config.yaml
d_mlp: 896
positions: "learned"
optimizer: "soap_variant"
warmup_steps: 200
schedule: "wsd"
steps: 3347
dataset: "wikipedia_en"
Each number is 128 + 32 x the weight over its row's rms, rounded and kept within 0 to 255. Layers, rows and columns count from 0. Numbers have three digits each. The size before them is the row's rms in percent of the matrix's.

# layer 9 attention value, 256x224, rms 0.121, rows 112-127, columns 0-111
081:145127101182101158153137086171124183112113097135103179158082118126175131152144187112091181126128144134118109128084124110122174117095148100120132124109186163126077112070125151101125123084092161163077173165129135119164172122165159098134117136061111133120159089087136173089177138180091053097074153142163078114123174129082046085162169094153
082:099180056110144062137126127102088104143162164116127048115114069142119095067145120048146130143104113074157060151168066117116126123105112136166088157129147190140089120112150121165134123101125096126098097158132134166072121115110090170082112130132182152114164091158086143127238145073128141123120156153145129127107141132129080087121123171107
084:185070179138116093103083166125104139136119188207116121157119144159068100087124123132110154097110104157082111087141179139097064134148076127142112091096165188168117059174123151166111135134115214113129172166080138135144081096135134170131177125075140089088119151184146087103091155143151168122118160141091128087053149173122113141137109125167
076:099124159113120133145168149142189170211131048145152117128149085135171108171217160165103106153125165153153113123108123099122193157148113140091190117112115094120130092061088157080106110111110120118154069120103174132168119081148134148121093121161068147169121133105114129146124132144160181073134139097104192133073133120095076137101134075118
085:144137151090100126105161131139122163081107105079098123042165120127077090179183071116202156135097107111138103147147097145139143184148103129132126114167165170133172156169138138082099137101106153144117139097090179149098118126062134177133124108155193141131138128152112172112174161153138076152121145142117136112157124061164153154166101158106
074:171104082161136151143109094156157185200120149138139119113120110135162126106107153092164183184146108152130081097081035166132122136061159080105119078099146127165093121218126156153133129092166111107166135084139137148140109097108106146094143085129117123086171127124106165144176153107131135135120187077123124141138134099154117071128123144140
077:141096145106116107084170131126200134117124116192132175103104106143196112124047107171111138071141117168065164110134203103140126180168160153141157068119125160082176099086146141108106055104133125126090134118128083121116165175138158137100142101117104142102170118063130120080145154161056135100135143169138116138179108154124085104167162173119
075:094117138144090126155100082172155091170148100148103137056113127116115127130174160137128151120103127102136098089173120106063072147188171129154148133075100169144116110097134167094157121135129099203178158107137134143167085154238116175113098116162066145083099130113119109127081131137158101117127091215120130173122137130156093086102036143161
081:104127131119154110137164092075130196122167147105167109165121103132165140104145132130171162100172078115165086124144126118094123137094164157108123163124131129136126160184119166144119123162094152170132150058150151102100073110110169113120122133042135099094146141172127125130110127128147105166105130139237138139100127117095099148172152111136
077:153121074191114126083187086117110066107114176152095104097059123116129117142176134128139184126129073156125124097128101206140145154120168125088133146129155123100119120119171111101148137104138202053077058094140151157186100065127104122185082109119130121147162163128107131100116149137146165115158148136068177130074179164103154162170184147123
077:123151109166121096107085091153161078167177130178050204141191092138164114067138183128121114195141126122104057159112097126077187093132166104106130139081072168080103166118199138146128113163144113157156135127102145105094104172092114155155124121130121153118089114091147114073093093135160099089102162147133137160130153081055136111144203179131
077:091057143133119136127071095144152160101096105108119086178089132119084202127149111132165169146123102146127123198152175174092104138112094121144125106132166109103175154159151132174114160127109125028104150131100128190145103111097158143127166161063128140165159127141173144098087127197107094135156058180079089160026117098107098150085070103139
083:165128144116084151202101126084125189135139075144041118165186084125098190168079173156079169120148187099127091142148188119139149082142141171168126118101141140181138175066103157183124096101115154136157163142087114129114186135128125127090117117080148127133137128161026148132146133181176146105133173107124118145179134117109135120130154088141
078:174112083136109080114099137117103086074121153117118171119141161095176087086114161143149111065134119167161140093126162111127127089164159163127146184187151075124196131105113177107168159152163144185120104166145134130095141098124159163172170168137091160130126202097194063161100137136110146113151063122177169173153093154156157128112120116152
082:141104122168102157118122079118137198161121104147104122120150123141152102083146145157042125104144142135156086116140079144120133148129096150127136105118151170101103128165161097144144196113172092115074139154137079100132148144121128139143100152109209074120117143086175158118062105109077076073127125111132139093118127103092070142109130073115
084:160089116098153126089097176124116184150142144139092132177130144124154120095105199131121069127160119138124175145119097109113161131116131156162085174123100188114124163092133140082140100095137125162149098187122099081106099154048144142104218142127105149116093133100160178117084172113150116125144133152145103156119151096174171134171176133090
# layer 9 attention output (transposed), 256x224, rms 0.101, rows 112-127, columns 0-111
081:062124114123093114157112104118160092168113129198164110069118102029086132147125114115126147112074136127144136143198148106165114107117101142118072123119095051154160145152119176105151153182148046066154064126149105185187111113118130102143161139151156092123137092093171147110152176107169120172184151128137117122135107149141145147148134112060
084:107107112124091163136096128137162157125143077146189132157141178145100130122197113151125173179134123219137137116120170113148136131103082105095095084114094124134161089072102156149146132190167142116148159081116128150131123179144079116147121135191098129142116151123182139167088196151137135111137142149172106092094116114146119181114138086108
081:105214064131130164129096154131165133147162134129138095121102126146139191162153179105138093132097147157153128136079079174106164148140130112122124116136103062121142122097093148113138153134157088125166141135173065130082145118136095095102072092143075168158161152178062105130161160146170110160064099167125136156170149078132163099118117121095
076:167162132093152105113138102128075075101156148147062157148107166089107136120129080145176193107121166121111151082181173151144147092170160077121113105102153141134135134158136075116162128162155120085134171118153162094127152145098116048109145123137127124131145111178110150112128179161097078139160125136172066143206132115161160141045129132120
087:136126153140100172121108140061182123180113170177136136189114106158104129129134147124136111121183133128129152111100126148122116093135119156171109181134133095171103117135100121184164144140132137115175111105155097062099120156148071040057144108055124137098136137129166136159136146156166117109161126095126121132143132148117103110107087113168
079:141096138126114090107139109092130110112135096096108106172143150121046144133083129141074086137076161082126145191179172087119151118122125125106125158140114081103112123065113116113113174172147168129105178103141076124145153175161160138170089131149074191191146097089121116088120122170171127106099119126182095147127037182110128131089100137100
080:166125149111077168142122103121120138102100154064131096123131140088113127134164118070141077109146110105171165126114077133117096116093146083090103165165158142194078140140145071134094176147075060083107069119132167093133169071135103135086121099120130109138104130146160140134127087200152152172180139168093104128132077169133078140095127124106
080:119131124082207128149108167116158168089088151096148107185099139120083102135097148113125050119121120058109160170053100175175187135081110073079091117169158099139139122147126141169166109119135099146141115204087146095051156157093103129107128084124170077129162154164158105078135128108131125171096131113111123097096058123145128150080154103167
080:086136095118093079116110154135112098109154153149119139113122105196086080114086066141138171129143136161147128156110133103144171138113110114126107136138126124138106120072106177130190141122128138121098159205158099115122119069109129175161172097147126081125116109086094129144199127138097088110129101113114146103107156085106172138173163115093
079:144169164114114136151128138133196091132142064061160174119147130139159129128145151149110111108129133144068117152096154137141061136171106114120155141131149152146077102138098159126094121190168121136146171123167106144124173166137182113172182205118121145146146129081145096109108122130073090118194087140105122086159079048181123109109092124124
080:091107165099115136144142148183123115075084148138144099120101119106062150184130087136132191128113168112064211117126115119122109170123129091127144109149133146129176185157119110124142087131114110131098109155129102149174118104175164160138196120157096107135007062117152155116145213131103132182189149149142133061115085148109094141114147164080
081:102103099128136166067148133097103082090128119106086147152125121172126077116163173125149161173116150094117157108131117096163113121180119126130109162126111087190130146129091045064070104114137115189143150122083173100139157121105165155133108118178107110145116100177099139110159056102131135174102178117172222153179140136181161133170090087129
081:103078087138122171104144117168121153110122122173115143088066158156134172154170096132126084122098127182142134108137120152099105195121136139099101149155126168103156130128091158057128208125181132092161104124147167108106148133118131114142138074095159076102125097125187113089135144083113152146144076135158134131099155126148081108147113134125
079:118120159120169154107118113162169064133135042144128100111207075116066113165171109134123122133114142095114122118125103131101110156230141096117155097064093168148116116137144158155115124105107118137120057128130125088187141118154136092139154118082185083129107020192105106071142145139135077146081167102055147112123156121103127102120131159149
080:134120192144162137077151158157112075167089092149128143108142146090067109109107057140153122162087148116105177118123125106158155095147165099101157120128138102132148115098113134165087144105138134091150155168154132157121118172138141194110097150138080180131067101124094143107162092155189142091188119138128136099168130121123175112069132161148
081:111090149121091160130045101138070116141131129202127143112140097120094157159153114159100146182092167168160117174182140135141207100120115137137114139183134108108144143139169133115088074169118135153113102108115151114090108160132108149173152102133115124100153136176119124172110136153071133062114099122136180042122150125078115155073102132117
# layer 9 attention query, 256x224, rms 0.106, rows 128-140, columns 0-111
123:141166161115132145152136154172107149132143089113157135157097125098174164110123126128160167093151109145205078143143141129178175149139151129137125054091048101121108106099129086114138133096104189090094109095144159088138145152094079135127126154147088170101134130194109093115144174164098189118142167145096128044142138093233129127184092103129
116:138081044172144129089152124150113103126142140094148081140136158088163126076089168083133162081131094111102154127124143120064178148159120151137167129112090183106125113136135104134107141138177123097023149123145117171188145186101118105132099135071122122124135058179123068078092110098171203140172072086163105103202098098147136111064132105100
127:062135171214119140130111098170182164114124124138136111120161176156096169120051094136155174099141135146163112080169071120185136082096144099102144186062132122157136133106134163111088104155144110107098117137105097085102114150119146096117116143087152123204093058084062121138131162142118155103197115112159135104091111145140128160126143087071
119:179136152109120151158141084125136131104160092094119120167112181108106193144122121110097071130155110124159176082130148130115124156115088106129155093184104165113169135097125113137151105123109146138105132132171110127136123079136165091119157174103102129159171141092190226189108128128102161144086099139172173170086128092105156150065084107129
118:119144074114121104148147145098110125175182089116075110146105166165164123084109160194159113120174123106134196129173169114097056143083157138138130149115125122153140096150130153101171070134161108112093131120147144147153126126106078119083086117115114179098130119108082165108093095120134131106060087092086092108115074157151113149124206076127
119:187161052150135109138150120140179092142081098065128134214125114106117077153078141150115117151124126176172099151132133124165067109093144109049124153151107080081126117108113142167110175181152129094132088172111109111142159114076124141148144139079175118138179108119174148147101111138114074145155147152123139116141089114168101104107181164114
117:138122097143173109145140096136132139097155099128042132105207167118167108108082164104153101149154119074144157126126078104108146150141170111084110056114164097143143123110086147101079167056127151100110136190122140110131147135122079115157060129136098165113144123168167122176132190142152137138133148081118140105156107183152104123147157125134
118:175141110159127115101123143134173133173151139141107109164171152141148156113119099098073066103111183111132149141088118136131151150184036156133124222093114167096153125171129088137138143103154156125172141173130183112121140132120119188099136133131123069097118106095101107105175104135132090118130109080149087136108104094187065096142098156157
122:156115112149137098174148151124093138150121130187103106148142159071149103160147182108081178118117104088120100095163142139144098085100174117154100160135136134111131088125114101089101090158095147128177165131108151143047107137137185113101114152140130095143195111113097047143180161110083149091136083098171167133147218144143014130177190103126
122:152109121107092185120126145140117162182144155146104142110138104092121119169134160071090072208129168145132164078146122149106108098142175184206124098158127089103145121171081147130105078148130132104135089065141109126144131145115065143171129108148133125161148134083126126150168126176133123097130120083095111067127092152169107177072176072183
120:110139094042076100076122079092135156125168102121114116106082180081115180161126115101106098119098069169115104151094115082119214081091065176155107216198149135096071167146144136094162096190112115175122143108125116128090121133146134099117124124184111088117083117131100143193128114121179113108146134082082115110143184160133124113149154115126
121:166101151183135139095073073124147143157110102085162103094118191083139110153147148164093151180117202159110111134139086091119118182132150157189110157160135145127101062099088066077089165092126132160148115127152138117152093137103101129142174136115142153143177102157164155153137116178158151130146115134170131102049133110119104132140168057077
125:058105151162107061165109140129126063101131107164130075133157184168218091076129140083147111191148113183144095150080134149181069154121092147174072145155098143156149101133173160141159153185147081152071113083089115112136132160150187136192156111143142095096161085174138151144099123134166091175077149076139133141096127052112140103066118119080
# layer 9 attention key, 256x224, rms 0.114, rows 128-140, columns 0-111
136:117134119128127133157154217125132126102137156073152157149150128094120142128101105119115169089151125160203079094084174114154174173166217104090118138103094177115136170101143162100142099122110204155126117123090200116127112089109093128158147189133074106143144114100186112137102086112078113078127117147108149102132181148071124079121147088140
131:137166107072180137145163155118121127166093190136108108154116129114157150101102178072113129100139091161112138078112155111149109093053108151092141108136152108148147140081142146133193115099121109117137158124154194092158089155212078151103139147061131111121074104168167076153076184141126169121127115030169135140084084115209124102128186203109
138:110128194136126111105125108100144134113066084117144143144116169125111111113117120156148183194156170154168135064148109149195112135084174120087100148098118159188141069147107190172113113199118117155095156126107080091111123153107149090157175150162186150115080052172099156143109150186170144121090134136148115131126121135148122088138125163070
128:101153168101054140102100129156132145102134148130042158125114138131102110081193147069151130096095130117115131144136088097067089133129092159120110108117065129063135169145171093145155140125158184136157160212113141165122098113102140122108150173104134123168151136109156171155128096201122116077121157167182125153091110137141093095101124149103
126:128174138090098153111137141034197115104167147148124098126125159182139118107132131158152140151145103127138127158098137164162130121122151124089110112121135147183079098177145122102129126096175167157145123140125144065119131159162110165147054147111048090096127137060071190113121125138109140074155116166070128097164098115120119089136142140187
126:139091089083173128144163149127194111119098118188093091185151097186123120133078176184095111132107097155090118173158182096125116171165110110191090164092097169092147125090112172130175118173123150038143106138101121134100146112090139152124122122112113135146162101120129108107186110083143161123136133142068139046160054099083182165172131188134
128:168124181154151129106148128159157115116088128090075157083099141075127126114159120117088161157098139154145151155150139134145172126126118099125143188068147192146112121063124109103126139142139160060165161111160085100077172170149098102133117102144134102156106179134145133091128109144082143164079132134124143073150168129153135110167129158142
128:204098160107135147148151121139157070162130182134167104126137137100144138084108068140151086154161106158118114061073126130077168136178108093096132195094141120121162163096174126119161159057075162169093091125155171155110185131072181171094104093090126114124117130166137196102153127114116138087109086121114108109135133114150163160178137123140
130:109090134176147143149126144094103120124146055144120110111158113132133107128135126144130146128123174104169140109200140143114179105102130136142089100092145152157100119120140173122215116135093100087102119126173107123153136146117086141195153035203147123066146080138095159086049163098126103126136179134119127124151143155124121152160158127084
133:118113115113129121118104135109147123148203132117176153128149083197199188099139162070140119156180115152146112114178104087152130088111134088128128107143127205083088070093117186154129128089135093102168158097167112064083116077135079138135129172120141146123169157115185080166178135167121173153105136181129157134137133088137106132128134086103
129:115043146135102092129070087053121120101157159166109130107107121145098190127103123096122130128090090090129158086129130188104197131082095179110110155089123130154040163170135156122129138170131127108120129138131132185110140101129138126134106162112153112097081116178120160150156165104098125186132098140124131180103172146152127106162105089120
136:080094114167182062110111135100101132106096197127049112121053077100109131123152139098179087147126129131143085114131114129097113184151145140153172150143057139166143126108122100078088135139112125170125109132155123096125120151112125103163137078128114096176086131128145114155096058127135141130068043170180122046131118106110073120165106179121
128:048123166172085136150141103071142115156093118164074160102113159109172155083165137146087158075132118151080187208132090169150158164134119117142125117064093088175147172111079208149169072090103139147087168129129132146127205149122160148137157141135188087114119170112139071152087089098116153125096124143120127086179126105139089113134139146127